python train.py --norm_place="pre" --bias="none" --init_std_qkv=0.0405 --init_std_o=0.0 --init_std_up=0.0405 --beta2=0.95 --final_lr_fraction=0.0 --dataset="wikipedia_en"
Each number is 500 + 40 x the weight over its row's rms, rounded and kept within 0 to 999. Layers, rows and columns count from 0. Numbers have three digits each. The size before them is the row's rms in percent of the matrix's.

# layer 2 attention output (transposed), 128x128, rms 0.288, rows 7-43,71-106, columns 0-127
100:506460482534479507511505480524504432505558481513488478474474540586481504525529522490462495503493471473496563560546524487531510529509553499518546550468554464523561464460448464481500412525509491529553518547508427587381489483483539506497498512565481401491488508453438498484509513546474481465510548544521458439477553443488547452525432459423467537466600529554543549559540497534462516432499
095:484506485446515511474435477523503461505484506518480501572440547456570461498461530518577498484497434539442539529557492469488442495484457543471539518515500486519531522504432527534435499410529458435490503558533491482471519478541561459481554445516514479377502513435486446492566487552497487563508479506510505520471512561503547530484547487469496414435442552524472531449585501432534477574466
109:465547571403479502536575490516458513508438497476500492458467510491503491540536527500504579524540580528557524522487474530497508555565550510495507477497612477448541495492511548512490569496545490584391476477503528466532461495517492477441590522433496403540525502438579535565513542511473516524499480454513540522459533498480485486522471514514537426423485550549472492488494566503496506524501
103:559569481486537512512507496498509460465517535459471470503468552543503431502479489411514472474521471504528573445568447500482390506513570526462444547519536458457494473506499506520539508541455540478491610436496445530504534467553532536464584442494482511501454589482476504467514554459481458401487514527556493506523517535514463468487502414466502504479549497506482501538547517564453538419466
105:557523543493509470519473518570475489547470500460494499518492447558463497462491473551474450474511479493465514475485540432504451459506505572569464513534542551449568470478523558529533537477473553509422476496561493476523537558444461499536458465503441515557449563500552445430561443453558516475486447473464447531569505520535565470495470490458574550515524482457618509513473434474549501474492
099:510480457526551468494445453458472418498470522493558510551516510537439474561434507439507501508530512569396588545482542482532533523558564519472496497517576399485565480461515477467559469464501509498500467468488512508556497516498482498503447522531450550455500566509498519556521528434471523529501526417484490552468521455477520551570572503518536487481520447426392538483496493507537467500504
108:518457478472537554495506503567480456512450531561451576539537546543463463527545522515507498485426483532514531548514452541494485545537501485583458405473534549496459506532445480489466508531504495523497528484495532531511445574491521460557493510550499515436484550570399483546491499477464528515450530506477566505516460564455488467537512527418490537602417517505575514498517502508415456437514
105:502548546517544541488495495524475526494524534548489534530470499547452476517486439538498417500532529531468511554466530489521491516509507538521451515464477452486443444505488506510551538514550475445540506469430492514446545569587484604478439488453506439436489453483495535535462568561516460525472518502394499494488460543491498531561445501521579445415438480513585451459470508439550538476491
094:559509511454517487495504532490490465507471472527481558459501427555500527469492488496480464527526513460492524557490499511437527419531472413487536538487448479518471484502453466507512456479593486527496487512506564423592510459503565487522476473570477417578446541458495532445519478531548431490545478455530471497540554488449445512496533547513517398505393459500511524525476571491525480510410
102:529535527489471423467511577474436525603518468493452512490475503506505504473470519534517469495494548439506567532474472465603573469470461449458468495459560552532543454416535444511539493514467468470503575490505453473490520492457427500453515518461446511513525482470507544526489556589552382558489537513488547478495483476475514468517509576461461452548527574539534470513503544521510489467495
098:528529488508412468450495463486493493561570487564516471507480483501574526422524464548476500526553466493500533591555480550425550512483515511487486516533493540529486529548508596478559516529484513609494481453430501504512515476440455569535455444473501534449450607508478567537545472554487462495463556527482559556511468526513495455448509468473532499499517458504520479474552505448515450473442
103:472549502446503440514543555532475514475524484493474508477448477539466511532434483510511491501512544523524447533451477556490542489415412538464467562538501493528520530513469580463532500509592488449573500501560522512590538463469526511488455550465519514512439471513502403530547502471502495511496566516434427487498525471545423472431509544525479538551496498566518487524525582460412461483557
097:422496514484471553558478472438505492538405420444478522496510532472513512510474549488546520483470450569481409556480456458504481518488495504384461460496447483446491449496573485518539462535453485541492482495462455438513516495485517522560419492442483487517528592384515534463481527497462450490559536537482526473538510475489522496498527573442444547478499474507463519479452544506472541450523
105:515485517450480439458453506431434553497501471553526493492516495546513488582504481490491457462519417543459471498512486410479504507477460471488449553478551497474534454528520507471512530468531477534525483541489459523477547405503535505525541517504514469487516454425569474423444441475500601481495458444440505557413459594541521474538494445512482558462481479499501463432461486439434516452522
100:517552492463506483529434455491514502527535447489529463499554454478523488519562431496498473415502468460460481519465470519533519479535518486508565490524512464481549442433571566524445548555414417470450498511478558500522476467501478493472529428526388496505442523542494494433557528521541498467525509567571515533443405539486510493507551442507524528507482574516495475530510501488405494435488
096:528500516521503427497555521472537512445486564505465483485509482467583556461467475495430469521475529582505535482502467520414527500462501468524499485439454504429532541478468548533405521570560598473472478529406460538495463546487524560486551469499492463519471487472483506543419453500547537507508431538550506525459462513434564516419554530497535475484486508555452471538505459509526495478563
103:482483534405511411587478526531550501488470588474514457544484500441481489535481494493554431560494481483442537450454552524468524549537472502462503485533467521468489529409490477462540493465498482482478514538502480487450448443511522557508564478519463507488554509451585472541531443572538524495504529514484396495486452452541540454469465551469494460532502500537479536536400475596488487496499
095:501484453416468495457499460503526466494535509492522547507505437511528517555558442458603506495515494601492506510512518584492398534545564491495545499521553471513537503483454531601500542543484514460501462551442473484486506473527493471473483541492594485561505541566523495547444558469538487414448513478467586493525451470535469547468492524470503482494482481506495523427553564473533493498565
098:479443565461501508485477421490467529495545455524537427509485536530489600438539456509482528485524520479516437506497521522481436436495533425462489540472559513453475478602403508450565477478569482463473507499490460480585496518531544486530499531452564526435455542429460521530490495534477457464475501521540455533399505509523481533443480460506522482574507514513530519527465469537530511444439
100:447425450473483493561520516563532520524498507469513503503578505443413582499486523454474523486522479509452470458518516388482491439543508615466433490487528485495486537446525568493586546494546480532531549569511534483489554509499466493502598517449541500484487448565518526467512593547558515473496482515493480535540508521517459482537476442441455515497510515476493580545557505528470509482494
092:575502546493504579429579524533482530507504504509527507498509489485498456521534424413512450479447557532460434528479548528518457617541445496560526517544518472437519528504489534571423568481504540487454527507488443513493502481487527517521443523469422502541510466469500497469491468481472448520448482558450549450482458432506485543471471545490469447458545547430486443517515585461505537486520
109:538557545461492555459536565548477523489586555519538520511577546498619509492514495500517505491548481514500496490506485475475512528477496473454476523485451536550468516554493435525548556486527409440485550539550565518481497481502521513465509482499479508432549552453506566536486524438534528484521517511534533496499467447503387421577509494469514507513521497473493400564496557556545522438552
098:535494519474508478467479522475455593533458443548512512571506491551523553470541524491451531490478493514466489481613496588487415471412472429460451433518597480495534496474452501564470517434481570540576486495445479444505508552519495514480538466490421482529523493484490424537494501500452479525497476554473500541574478479471552519461480522546527475511480563490540495550492585533476483494517
100:534437545430521476484597461529490495561505471502544427536533475525495579534436490562509447376449471478514512436506449479514484540463522531569476495513523516512576501529520534444497499472516537472481472540425588491484490500526482459436490520442500468483413505484489474529468527485474459519542480534544508480531469471504516533550453526480516463488549378476482549473518468495580518463459
110:454527493493441521500467498524436533535459545508546512442512490509442475532461486560542458609514433499526506463508434514467527541478611562614437499490509592495488488574480544569473408508526499497494474475473497403490456483569499544461516517481500548486485470500523515459497486509489452565478471513502520457553553533534480499537466473512490531450485562549444505558480507501465474439473
082:482550487495504467443557445455465479485526507473429480469504453433485519492481492460588555526511487542529512446503467423446523491524532505456475547606532488549487452500444469523503517515443568559504496454465543507410464533521505585496526492510473431528446550571593499489446423476481501541503453548476459528551455528449504474424495515497500522527498493488504478499504584497493550575532
094:478487472521450494435527447543518542508510538513533538471491574455561545447438482551536477523502479528497454459446541480463458514528535533492514514554501462513507530600521457474490532500496470479407444493537453513483405501572491459441518563510499513517534503475460495509499396529479477463525509461460503467510452510425551425524454543419413446486516481476501397517529434515534474507491
104:531428536496480491534463435491539553465485542460482539449540460505493475455479453490519504526531507477534529510530590525592475541509446542517420584543478535543508480490497495492466462526455503488486499585474528611533471407455550561460487518527421482420490498492455504518524500486452525462559490542532514577540555440484537538505510456466494468522511530518485478492497601501585502505537
100:593474444465487484535491510468554519415478471481474521492518455472510507537530473472533588479479431471543417513434481541482499530455506567550454440474480452537561477498472494491538487567514564496537476469490491479502481566510554544507466484477460531510500523489528516477534528518521460497553435502403481519475514532506524484476460608440543616557498536496573558527515475492540558438505
105:559486563458499446509478561466453541530479476548470501528440484513529536508503499471466481478506406505543495503465494524452460504464432530479510499475472444489510445490691475453541438487424507476482514466526508476496552487525479488462498536497485537505491473561483522457504562426519483523477488556446493515431419589495466481497511498474463499476484480515482505576524503468447562487601
092:477604429514483521406514512482430521616530452509505542489459498462535520462457590478465508469501460546481537519494573511493501451560447528522482526545537442534489465477483486505508467492441574479494508495512608425552520488502462465548420504477516532495506510515468459493491483482442511435457500487481524541431494421496523496460505507503457466512495500495459521558519478544423606497507
104:514511527524541424518523503486451534497498420454525476537492467554538501478375458531519508487512549558477465466493482500528413508557468467537547486533490483532464552548464537513499496484408492554537540523542514503429483568571437474506507486548475429405559507516549504488441556542498466520457526488416485498526499490500519523491451518451479577540519602487438498494462512492552546512508
095:465460474517625456532464501456494495500483533442502536522519447502511431545517464575502451479501573520477509466514518481552514455430548450529443577551551531503478579436538517516502465505516443498540447494564518495547484508527481523556434484471474486537544527493439495469436488512479458479519474473476498462551394477555550552565497486504468412510436492499454477526437510437470513496531
098:535484478551476505486487517491539505531553557537522478464446493487469447503487536553459529556529470503536542527427569508469483536485474471536487497484462426539481523487493551458555442480581507478465455460463469465524472507538468414550466469448485508491451422502483533520476462457575486580385510501456469507535472521458460579546578458437419481531452491495499527574464531480499535439493
106:435454473539448468495539486542525544475512521436503479545511552558549485436535627469550493503485457505493506535495483406503514501474442440478470490507526529522494495601522531493454462488476450484535434462534511432510464559496447488458496566458495552502441484474521496528564582468512475424466530525507537526515548477460457522413539507554536451426507489540555514482440473495505547469535
094:488441551546486526497500449517494513448479480466512482482496489460465487526502452493455569417498447533425473498568546554535531426508528457499502496461503511525452528446533494482496503524441562508483471539481429466478530529417447482488533514489518509508474460400510513469497454525552460490571456526427509488450474517519413533534458503501509494560458532460465449366460536504567501582453
105:529567542483551479497532575518425542484468536506520499563499496499403475512457488491462519462580527494519477490485483485459483443519560432530504526513486502454501523475428572446533472464510479514430508500545471550488433447501515441531523502498509485524564488584440451498515501529439467481512484540490465456489499519542540595466540537512497409507489586500553500448546487440441480400540
098:469544485466499495529490559463535529520446509492439486519507482447452528470488462490605482509463523579454413502515459533487460477447535469440490457511420477454444481521527530489531522523516490518409555453479494490587459484507500552513513454457485576532473450536593542511495580467463541505515455515477514533516467579527493585467550549517547500495414514460435471524490500460550457491526
107:497474549526508443474609501477551536526507518510541445424558496469435474544526457557394469519541522474530437468477550530485455490516511447532471502453510469450463496505605528466499497541521527621464483471450449568486490502456500528508436511527542482569520531527502488503445468496513550487453483522511493512565505452479466451503392472488486534527494465458473497562445498500430473484524
103:557466454544526487539371505472471462493553505514453504520520544506519543440438470518460432475522465488482462515572528453479518445410452532488518512478433541511467538536437549481535416550491507482577524484536476543458439471523464540509463491513530541456468518547482487477511490509535533520477582518497450514444418507579515503505575447530463551520576470484504512498522419480520500455479
106:512478525546473493462489548516493565500466511515525518521618491478462522490461508606449527530505522553448469554486507487517540500457455461520524557484464535513519495514466543506459536457510451504492393602466511531478467527489481423512455537522556508460529461557490481570552460499470513584495467449457477472485565500466513593480529558481497528578474506489537499434434504444445466519557
101:409515491482528455451549490498571549455523470491475545464568514455529509524497508442517527513495530523528482527520481600469579523509518433444505475494480484549486496530480433452499490539506432513496530520537536485412451436508543579502505552554598494380468463548485496544464514540463471559446527508554448515441494476499523549495521502483415441479495515451449472512526502472510456532474
102:489524514416469429539558561495500599441543510455444490440511465451573522427581459537481542467490496498517530437542502461518484463416479507530523493469490572513487464483509461529452560498497492461511520563465447465540524504522502537444552497408526435549481453467490528529490432487473499448517447575503517441523532485512419453503470515463475547504482527478567465513538501559498493446508
106:424516518523454474498508563474517574473562478456544440497465467500578536517478469433479510512536530490507429439505563470482544456451498444444522544572465391514538481468509516519495420432464497456460472519574462481480521457562443524535518492434532481570575454446521477450537501513517500504469470496501442477453517454538525502471489473587539500462532480476465465564465499476548524469479
102:446468450455470461506448485449454453514541462517521445475480469462521475512534505502478530511486453478572547504509485555478554441469485498550582489556563578516569543501484491506463482510413532590477496536535525469542476420466528426486524556500464517518479515525495518472535447456499566463532494497594483436524540442544486493437509515493432523569525564479502551545558489515437494553546
107:450502488559479549529464522513516533511503529440484417553510541496506541543505489473472515473531476538453446470543508571538490594521523543486463446496514511492532490510478485486557548512392558498495526520532398533428506565514453476488545527449558497483546484479559471506469476497412551534448557573533522431425459548519487535548467456468515553544493500467486545479481449561489483542561
098:522442460499473547515472500502582457396446566539536498438495466544526510492530456486423587470514454535488415436507529528388474510524534526518547507506493495475458505600457515512497501515598522518463530502513533543514537532508529500517466448576551458485482579544486455494548432428517547492523466479519512564443525547470473519519496444495508544476469458486536525527491479475448496531512
102:415528515466528516559469473500469515494471421526516524471507532451441439519520456385478512517446514480498459394470519432508501481511470503508505490463452466467559523448498494508438512502488541458504505547537473455396524494537545447478571582517506443512550467532527452507488520501515494469577497468529436470487579511533455563534529573510564462467511527496516472569437479564488539502517
105:518529455578552497512494486510564416507497452531536491498523508401569472459455546504452563511459465493513503481560537463489494507578564506514505405425448506461489529446499450518531510509471520502426498537443457478433512528560433509551535452534498495461550549578470509465443508486503484490531440513546560519462486557518521491572510450493444447445524481495457540495528494529537584484505
087:535494503593532475467524458572491475459553495529548518478538528497522473495492525495502445519482543493481552520528606528498537497451572542558522488501554516577479561469498435425478490506489486527566513517490563537494497481468539466493522478531485560481484440592547481536538517444558530474419465439506457553481439499495535525470412474530432421527439527448541533553472484480509525558515
099:517538528482476533513477492554592456529486587478497445502520548484460507449544500483455548490500531452568541459567544528484489471526478470493520459558482510529453550519427501540500526554438572498461494461497482469524451618485485468563515482505494573520538539567447547497479487493533418515522456520476439451532581416477540514455461527500544529512534560521529490546488476548507581511464
100:471491516519535510497516534523500463474476553492512519542479528547509495484486545507445468576515525511585488450533536524496491522524485460460483470496529542570479586546495459439527387426528576558545514518453444542497570519466469511453479513498544507423521442470513563488487508424447505551448541522465540455545572454498474477494532560513516462465517466507530430487427527508553496593558
097:440548499498460523522467449616408479600485489451525495420495480499451456537586554532573534459448512388537449513504565459589514490517537441516470470513492520567467493566490512479527446487480482514508521505490495458472448490530486447551514513456505540491550531528501487501518513545478438465568535457467496441494503475540475510523433487459530491495542498470527568499540494478484508525433
099:481523492573509556435507478440440517516513391558539500450501503559519491453497442489421539473520544494574427538467479558476511554524544498530515494506493410573471509591471511496450531534484519466538435535524542537556520563504483447506486518481569478492466483533419511517519558430437472486525486489501577518451536496514461488568531418526541485490455478501537482525489505451492537494463
098:476536563596518537516500545508501504511484463467437435461485550502503541522482565522411496462473577450455557515462501433463538476523496454468501493482482506482504508499513495437497464496538556512458559425522492505560521577494516527484521488485385454475505489469479491450557428584448462557574486480571490515531510515506516484534511528536530485503521531450433418514443455524564500566472
097:539523422510444480536451541432540521494472546443462571435518494469479400484471541511479454512483487560481474485478454438490602580489517581498494544467563524485480480426551492536527478546431525499461464481495558475488510516450439513489492494488417546536552467527531518500482493476497533514530479481462536533616462472446493469513517559487489461414493469491538528509520472431492510555526
100:499548576549487566412484460504489469471556480513482475500469475589535425538541443525456464474535537519481528493509453552530499492494468498514525522485487534481477468532499500518487455561415498560431430438500482507526409472488518549492445436518474468446547561439511460472507442487468465472487521519477608423470482494510504538428575531557519477537455459508490454434503503508472506566515
097:425450493527519445522455472464527527450499518532441414515538526542528474445441516503507522467503486491516463439543471432496502407484483539443420481490490544526404434468471440499494468530470453493521446503512502484428520540566562493525515486516566490523581510476491442501544542503565452382530523495474447560509535572498514474452466521544466522497447427523510522497474485543470516512529
090:481506465519484461532483442476498506534414452434489522453440528488437539427488510486562457498423524512529479491506507481487462534515471504455456472495541506460515451468538555467491482586415580552528474469407391465509487467424465521541525499502510512566545506583555428452494557505474539471437534471512495502544544520527547499440489534485517545512496502476458570505525510438537477545515
097:487521488534513547538501515554525362464495562472472537487538556514503482509505476530613440544554517511528572529469551477551589529527544590482557532519461563509465461472520458469502533507504438457490481483471479531500476571534524475427460539515567483521487544472461587465516522460479528482522561495512511496432508509479419550532539455490489539505533511499436477549544537539494478499537
108:475592471545467522553435462427467511460550528533515532483489544433538433515546543409496505554553546560489483519461531516496520477581514468443521473517477425516408510488525516517494521471438484493502514472575446533488534565475477523544495461530563560496561496507534504526555495499527571466486513471476520544415525505481477514489560450507514500495451572531511440523486545544417443528528
105:531519491418529451478464559498530448492503459449370493534519461454512523444534498474441522410427520523483510526436509519477499524538417463403497489538521477441510504490500451408511561516466547546514513545598510536497518531447498475513539509504563441481508548482452516514553498522510489430540538480473523544489439468493552490505526554471518431523488501460599469471524482484500514528496
098:458517480500537542503466543525487549565526527460487487513514498573489493532542459534454464558514582507501455469496527526560543517447508462503471429489480554435482464504537490432543482568435477476467551538505469493617515467470502497501479495513484531501528451431485482461529553488595524489557545563564512442520494435498490503522531548463377423502511499531539498538468439532458466456449
113:486515455537512521547494500502499443501523579487477520544430440520467496518614497477475514526516571554504572530540510561535515430428450454499506497488495591516479511416487561519480504500454531492528556561457545504472584473444531511569492432541458544546495476517527477435538525513513533554467524498522483502482537514516452566472472482565533552531502534516470600491485559469456536544468
109:508590470455539467435536528547509483539504494537476481508473499559497520584537488524464529498455436484478454490449465501430532444511555507502547410474519473416498530527436492447504547484541498552483570444510450461506549572572439455566510471479517493533509472504415466445506503499558518528437473453478492466471420582502517457541499470529531543456534488484522505488497412508474513548536
106:539527514466510475482552435554466518491480506582508449464482540529459455484473505562468474524587575464502554456534458430519468536505465470426542564504492530426427511477515484528486520482528466503516497429508446573469465473499476522417529524518513428528469459477494463490508483499479548456521561482590480479466520502483451541496520410589490496468574504524469474491505420513398517520498
108:451523392492480525498498483553534474456563485472522534441546470478507546500526504482542557573512565451520473527490469504523518462494504509521470477525455504490510579516376512491436487522564523548482485499528543504503461491477471503563511444499487426475505500488519510526512463635462567491521538451543529453520555440490475490492499455558561512502528541479518510437504383551513483478415
094:452457552405461536574462450543497484429485469517497485496502468484501478551495381522492489502419505468538455529562431500507509514457506492484518498495499515528474548502486508469491461496592422457469501505442398496450492514511475542499529541534486442512505503529466525453532541522552512577520521500502508478522495545583494468480421554539568514531491513547559386444469445481508465482480
098:502511517481473549491466502486508503499498570520482526506519500470487510503566605461511475488477443593477591472522539482461536514440472519470433487426475516432440506478528508489493482528480525521465400472464538468591547453478468498526508554440565574536457512491461496454479471493479514455513474480598581526441537521508459545531539481529552475482485381525505491485543505441484453462483
110:492500522509473531485582468504392479492505515523443481441454542490485601463466489491469462564528525549514498463438495500456532494551490534491566436520457505523532491618481510514492539552479511571504492503456461563425485487525519527490535570493513490487507475561525449519523503454522547559539515460502520540456508568421472494448493584510530572450501517504509542500564546529600504457478
103:519541494514583475521526476504525428456472506500491563522579604481522549458466541438546504472489489455482497442597427534504451533472512553516523513516495566504497509540503419486449513511491454478586568524540518541452564463518516557457505534544511500473506556493500482478514529498482530503542470497505491421485501436447578429529428461556554433465528452500517511433491502433508496531500
094:528550511535512461424547517486475494513560480573464522511486495504456454463477413561464464481522542523585487441525500548521451509490565501507504550504495517460522530462516430510549553506464474493510518531524520568497533444482498436559454484501555464466561481485458521489481479450490450549558421529460386419532467525448561491577455488474500527475437535485474470453511587555498498531507
095:508543472470511496487467532476497496575504513488466559501495499481510541431477540475503452540456422468535471465515498433425449571487522527530542501526470494470611434448473556559524479429539502498549514479470510568511549450575532491569431481492451451423557520549527474469492536497500516532451521489533457522532484475506520497446554486508470544434524485458512546612508480486437542429498
# layer 2 attention value, 64x128, rms 0.185, rows 8-43, columns 0-127
094:517480572485560515545463537496503544510530451471431583442459510462450527499551533494514518460466518464465537458506504584488548463527513492507473456498459505483540447426538496393566491517548450473453546506516576457544510443466531550542450469439520543447498463512525512493517534528425526504484486452470490538457534431501457524470449486508510552539563419458439460451481505491563532530553
098:504544484556571505442554502513461544547508501480530479544518521455551485498540476504551489497436500527473502494421475434511432435471487494488489565547442455451522524493511450490418548494499468492437492530487453535512450480521542442543530411533439636553479460529418519407500494459514492476570498539440519513519480538465485543501455549444525509501471460509488525505554464487464453512547
101:474494512463467503530455555517496482526507472432427504471469487525546458523497530508569493557540497493445481492463579458516463495461467492474533371511474529462492533518548471538532474420565524494463499469589554481516497551473494497452498504495554504489530415553489456455501503545502581595549482542429524539482504503480552440515510563513484530495454554465468440463554466466527520590457
106:519493495537429511542481455473461458546508552516497456456492499475497487521460521454536545528588483564569485491477512532474483505493495471471471523487483431445510570459479550510468556463541492581561497514484549470506504483446470401547515522595557513532524457446457568542520488513491550540573454486496503412447536504458421449484491496510506492506511575489433458446487581455448476546487
099:518491530442474574583524466521521421561484531466482470449529529439454570473530559558501491495463422478514491544497439540472546463504438541558540521514503499546483486579550552517530529525492498587531533434477501508476527555565494499496445532528462594590502513522488509466475515468498483511455447491473466490506482536506512495402488533458481516457460459498570442487531555518573482456464
111:555556480539492508550496475474454524546491519494517528457500393479482501480408559556485553508503495556497507428479491494554534455470488495492540546463444480507488524462540435535559498520521556558518531518464495467499570587489581475445520502464472510510409512511611532520496484424477516469572481468532499516502627536531484495507517483453472491482467515556503491448472560532464546544468
094:600420559530543455498491494478456401483477418430492541494590517427500528500552497504528523411462411473446471477527457457504496535557465483446514507511465479491499445482489565532442531471495486523466455473480508523466509531411544472541513485565473455493478582545560509468513502502506487558463462523541438529435517489493474494514548533488514518503592466490484496436542474522479503520521
097:497557564447467491435539490507470533537431503514486510499524477447532515450450542539556550444524551498522518495497502501469470538400534506547455533542543500476404484467547512446453506562500467481420514494487508468496524504580403516518458459490488498464499556497439533523477491422426504488469526470454502515563479512484495449460564575482470471435572575496489507499476543475464557431539
094:478471532417550482541551465538454527434546554484511527546544473570520477492507517464500400538456576545511483484469476479428489497509473524483457516446495501436472483508439503474562507430518514480492388626470511564493436486519481552478495437508555505510541517402515484427502504508462492510559503490464444420499484533473522508459517495528499488466508506488457458415458475486472490474487
097:469475430528504471450542497477440480524469565401519551550489466595488484461503503475537527460485512529444475516532517443499489503540504484538415499490499506497536477529516490487477464485513534525503484533596515498506488529425549475473580407520518493576429485499537505549524526461474516553501443481439456524502542536498557500553470551438469584429493547505552562509415523465473514578516
109:467449438448491560506475518497435572466485532458437489502475559450512492534468485464586442497492531494564552493546561527495492489465509498533487571503518544474457488525499493524477446487383516508458468547524536474469538512460532476386584425581524462506465448473505517519571489546502484486510489466532548501532463428493496481417485455534508559476441483510474421489470502510530513454545
095:489464462459544450456534477485489484479475572524508450548412522538454487471488494533538411478560519474503584442495481495455460557545497487550499526504494463498559520529537498474469510464556516529536517506443435536487497509466490409469500589515487502530510451547435492505436474565488516476560494447568500463527549557500442487485586480585514554557563512509485509460584468494485468550546
105:531424409499498461480530476510501467431478485525491459518472572448466508557527441553640537586519579464535522521427453572563573515482460501462515499460485516566457488442505531490506525535497506562475498448474560473456490543503451492523525504535489460519487503517502481554496563516416493505536460480514493526527537405435456520513470495464544531499458478535554481495534530489496477555498
108:518425506508544473494506496596468519520478521487528458535425465529498559483473557494507477541509474507511530537457549449526434499451421511502531566445462569515458559521510486494477519459496497525572519415572512482452497483486534524582479560485526527527519517548475474559487440429449530448555488487463511535507576465507483558558489538460481538556488563461424513472478478434483550416493
097:541502545524508433432486496480436518436486503540544561554470518511461518477586515461486540491539554416543489511538509560491515433477542479479551494602483478529473527433511503468496485511462442517467521480486561503503556501499457427439543487467499496519498501507509505439519571515538432601540488553424505546558550498472478486559449450481445562478470540556548543545508557493517548492485
100:508505464494478455528499533559542548567554490426449485486519509571507470501523540561514456422547529467594537487563439476557442475511525470609491516487477514500419469476555539537501504480523504488455497550499507469588493557487463469538439475487536430520496506432445541458498461444514500466532421515495553457519485470501504503451491486486448574470559568522448453520539462469488448501510
096:522479611416511477472576484442440536499450455466568435463444543450485519417436540548421505582510471426476462511535471481535554450482527458509503488496433467493471507455495532459520471480439491521561513463510559527434552481512523531504509465491428508530528494531476498490499526478544540437562540501476512478486458499504486545527483463498509470465458468540497616540449498540488459528497
098:508483511550498536501539533488535451450524415495455581515533516558527504492478474485546464501493525442559569465494522532418540453479495413493476448532406516530560584492561554533419483449540557486519482480452496544498456470545526573513518510463471470508556470598494405514533439482471475508506558489485512466567478524475500470453511474482528431484511489477515464527490557565463524488520
106:506464525491507514561419524428508555443467526461503521442464513479494486506438491528563500527470466534559531528468486522504408558495528378525546447521510518426548457513480529444489507527457535467479507476532500512455531524472465475570445505560466453490516426515472413516470493497472454493439502537508496598395507511486542526499484527454535429473476556519448501541527469454464448507531
098:492528519476502532525462479444470422506543505500580481503553566462469508502492578567561497554471492483498519443504496506524509517506493510445526575493509516543521412356540497424485506539489549454556520457534488478478499542472483430455566485529480537506535462507544536497484504457471580510570480475530508473525508501524559425531490472532590540586540445539527533498450475468504550521477
101:439490507527552475425489548438519491471441411488536439477539511572448515516458479456465437458472576422474497494517485500466540434470566530554558510493485542534473504522586549487490503454556564517519419516538474442499450503528442539497577517496464538480456545471504430532566552544517480533468496511523414482531488540464570486470456540503467489532484538503524505455511471493463553542501
104:470492499552409520534484509539526454500507516464539471531482514452560503478469523537477529527456484446532459503450428450524463582477518519472533509492562484535463510568493534478475486519482474468443513431497515571440557443554483499547565484522546479536486399547525562486474589506548476475508469418482487469538441587513478461489505531532474527526504482509459569414502430539504559460448
100:472519537465459604489543498571534482444424539374508534472427474528471391509547506577494554535514542483496483482459491524531482527505493506578472534552478541518463510482476446509508521514506581453493445502523494534536507489440527484561528492520479410555528474467450481473530516481513503459424461510485490485512536512521429425466501516461475527532531581499439506486469495463476570544510
104:521516555575485512459536494502531513527506513528447501509551480544469522493496487513502452536515584526509448591490526486500448499472507430507467522481477455512509427491500532570518598473495456429434509484481484658523586550479526458565515465574474469567526522501442479564537537464499536504482497532500531473458514473536532489477465418542474512509533500592478481492491502411480512518502
095:500447539510498574497459522516527514486445524507511517495455492468481527488521492451464458434491461370510514534565479505473489493478468473522525529475517497491466467442437480488399546489612423508463470426442474486487492489574515414505440520479465491537591517556448459518577499471489468440482482459505453540491530553528546436571449480529513522465446475520466508472536503515541444499481
105:495489565505557437481516524515527572492466466480510510530514537543497402532520415491439561442507485449472430460562465455469542480550481470440507555513474507527519466440517451451487474475557500591517458514538500534478491494467555470429481524454459531399538550508443495526457620505509456507537444486570455490506505505488505535566555541484577499481480515470527487484499482512460497537474
099:476522458523451519486534542519458511521496536530446468528438497434438494508509499460493472514526545523452504543484444492456529482546548469537482537424488488529494389486502515489520486539500407526518462488562462519459482495536549450493514448501569497515508613394510486478554489482474496477496509502495571455472497474583394456445463508494461501474454480532468406557508485501573490476423
109:494507477521466517546447510584468535550462579571471521539526486419535509447540477456471437543442524486507563486461514524506538491519565461475464449534562532502457503501393494434448544482449566493421530456545500533494509473473515423524533510531546507532513461555521512498487432500557529587480422525470505478517422486526503544537469487474506466443492470496590532509452481480537494540507
106:485508465554458425465484467563466489458489589508546508488482493531475481529523508539530491456469572517493572492576558445531540476481506448459486484535501514491465584465366514538514559489501521594455498499562543424424459557405523501511531478512501529457482538531490475506525490500469459482492427548499477488480534491469479544500506521534468537407445563520509503470490515498488420539528
092:473399485571520480547493438471424544485565536456579442488487502510512398522526523510556552533490502476501509498525523488487470566458462505546473500475476496462451475517470495526544411500442521575563541536510475497448559528483462506478599487522517589461535477525519549495538498466433448459490434554513479538455522503520471488515489518475469536492556478509548519488490587456549443550474
106:514527441399465467531585460483495479505465503467527479442487503517468475523547434435526502473497518427515471484528494445477539501489538458520525566523549501488538432475513478494495442502557479429451407516448434526467524475526585578495498525523393511520543467522496462518551497444583501491462437496447460458471491495456482521395467505588513489509480511488474519480522501505447546517451
109:566496530445485472469569545553564515578525532483510443585578506520464560527453531435552543460474431452501520533529504574481518516509526514558520435408489523497500460476497485525474541481468565488495545539478527485517520505451501502504561553519457471516461478458540545470486589536537496503450566513527478496562515492523451464515415507494464454495486443484412489473440432480461463502550
098:461543479542501472536507443490463530484426497493531490507531458544515509486483511562550516535502517506508450546521587507510527487501517530415444557466460529466420576430461490573489473548498480474508559566503510521487506508449538471477465544557517550568465561557538605514458404549503483483496499505488564535468492466491457472441583575535529529496491559460520485524534439530454485450476
103:559460501539515561616428466456539453450489486502523473451500533461485543487514474513483456489535553473483474505462599462411528555469498498478519492478512511519499473429534437541525560514505556500483548497516510458455489539495540513501472542500501483559508496545489519521482476565396496560437489449486547504493443589553494463522543473451450466563470532483445485608536455513448498469511
097:449539470487539543503557524503529485478565502538528516503494523533501523512507563410521522523538518520482528491458424446603567473559534495477397545480488444487543458543462508487449435494527475516439493535535475539499440544548520523426554507476538471481511503541478487526496555521526500486498560513514511537519564517534486506439525574487489386475562412424487520553567531511496475465538
101:493539520490507497461493511477479489566557441436514583536530509550458500474445528436527540506465491481480544480514483538526483463517430519425573551438514510476503571494557467434430502568519491496514450596500499542441521494492587517510445444491477518427517487541612458534501550525541499478543602522455455477472484525478473574471519442449490529504539504533528452509483509464510471506528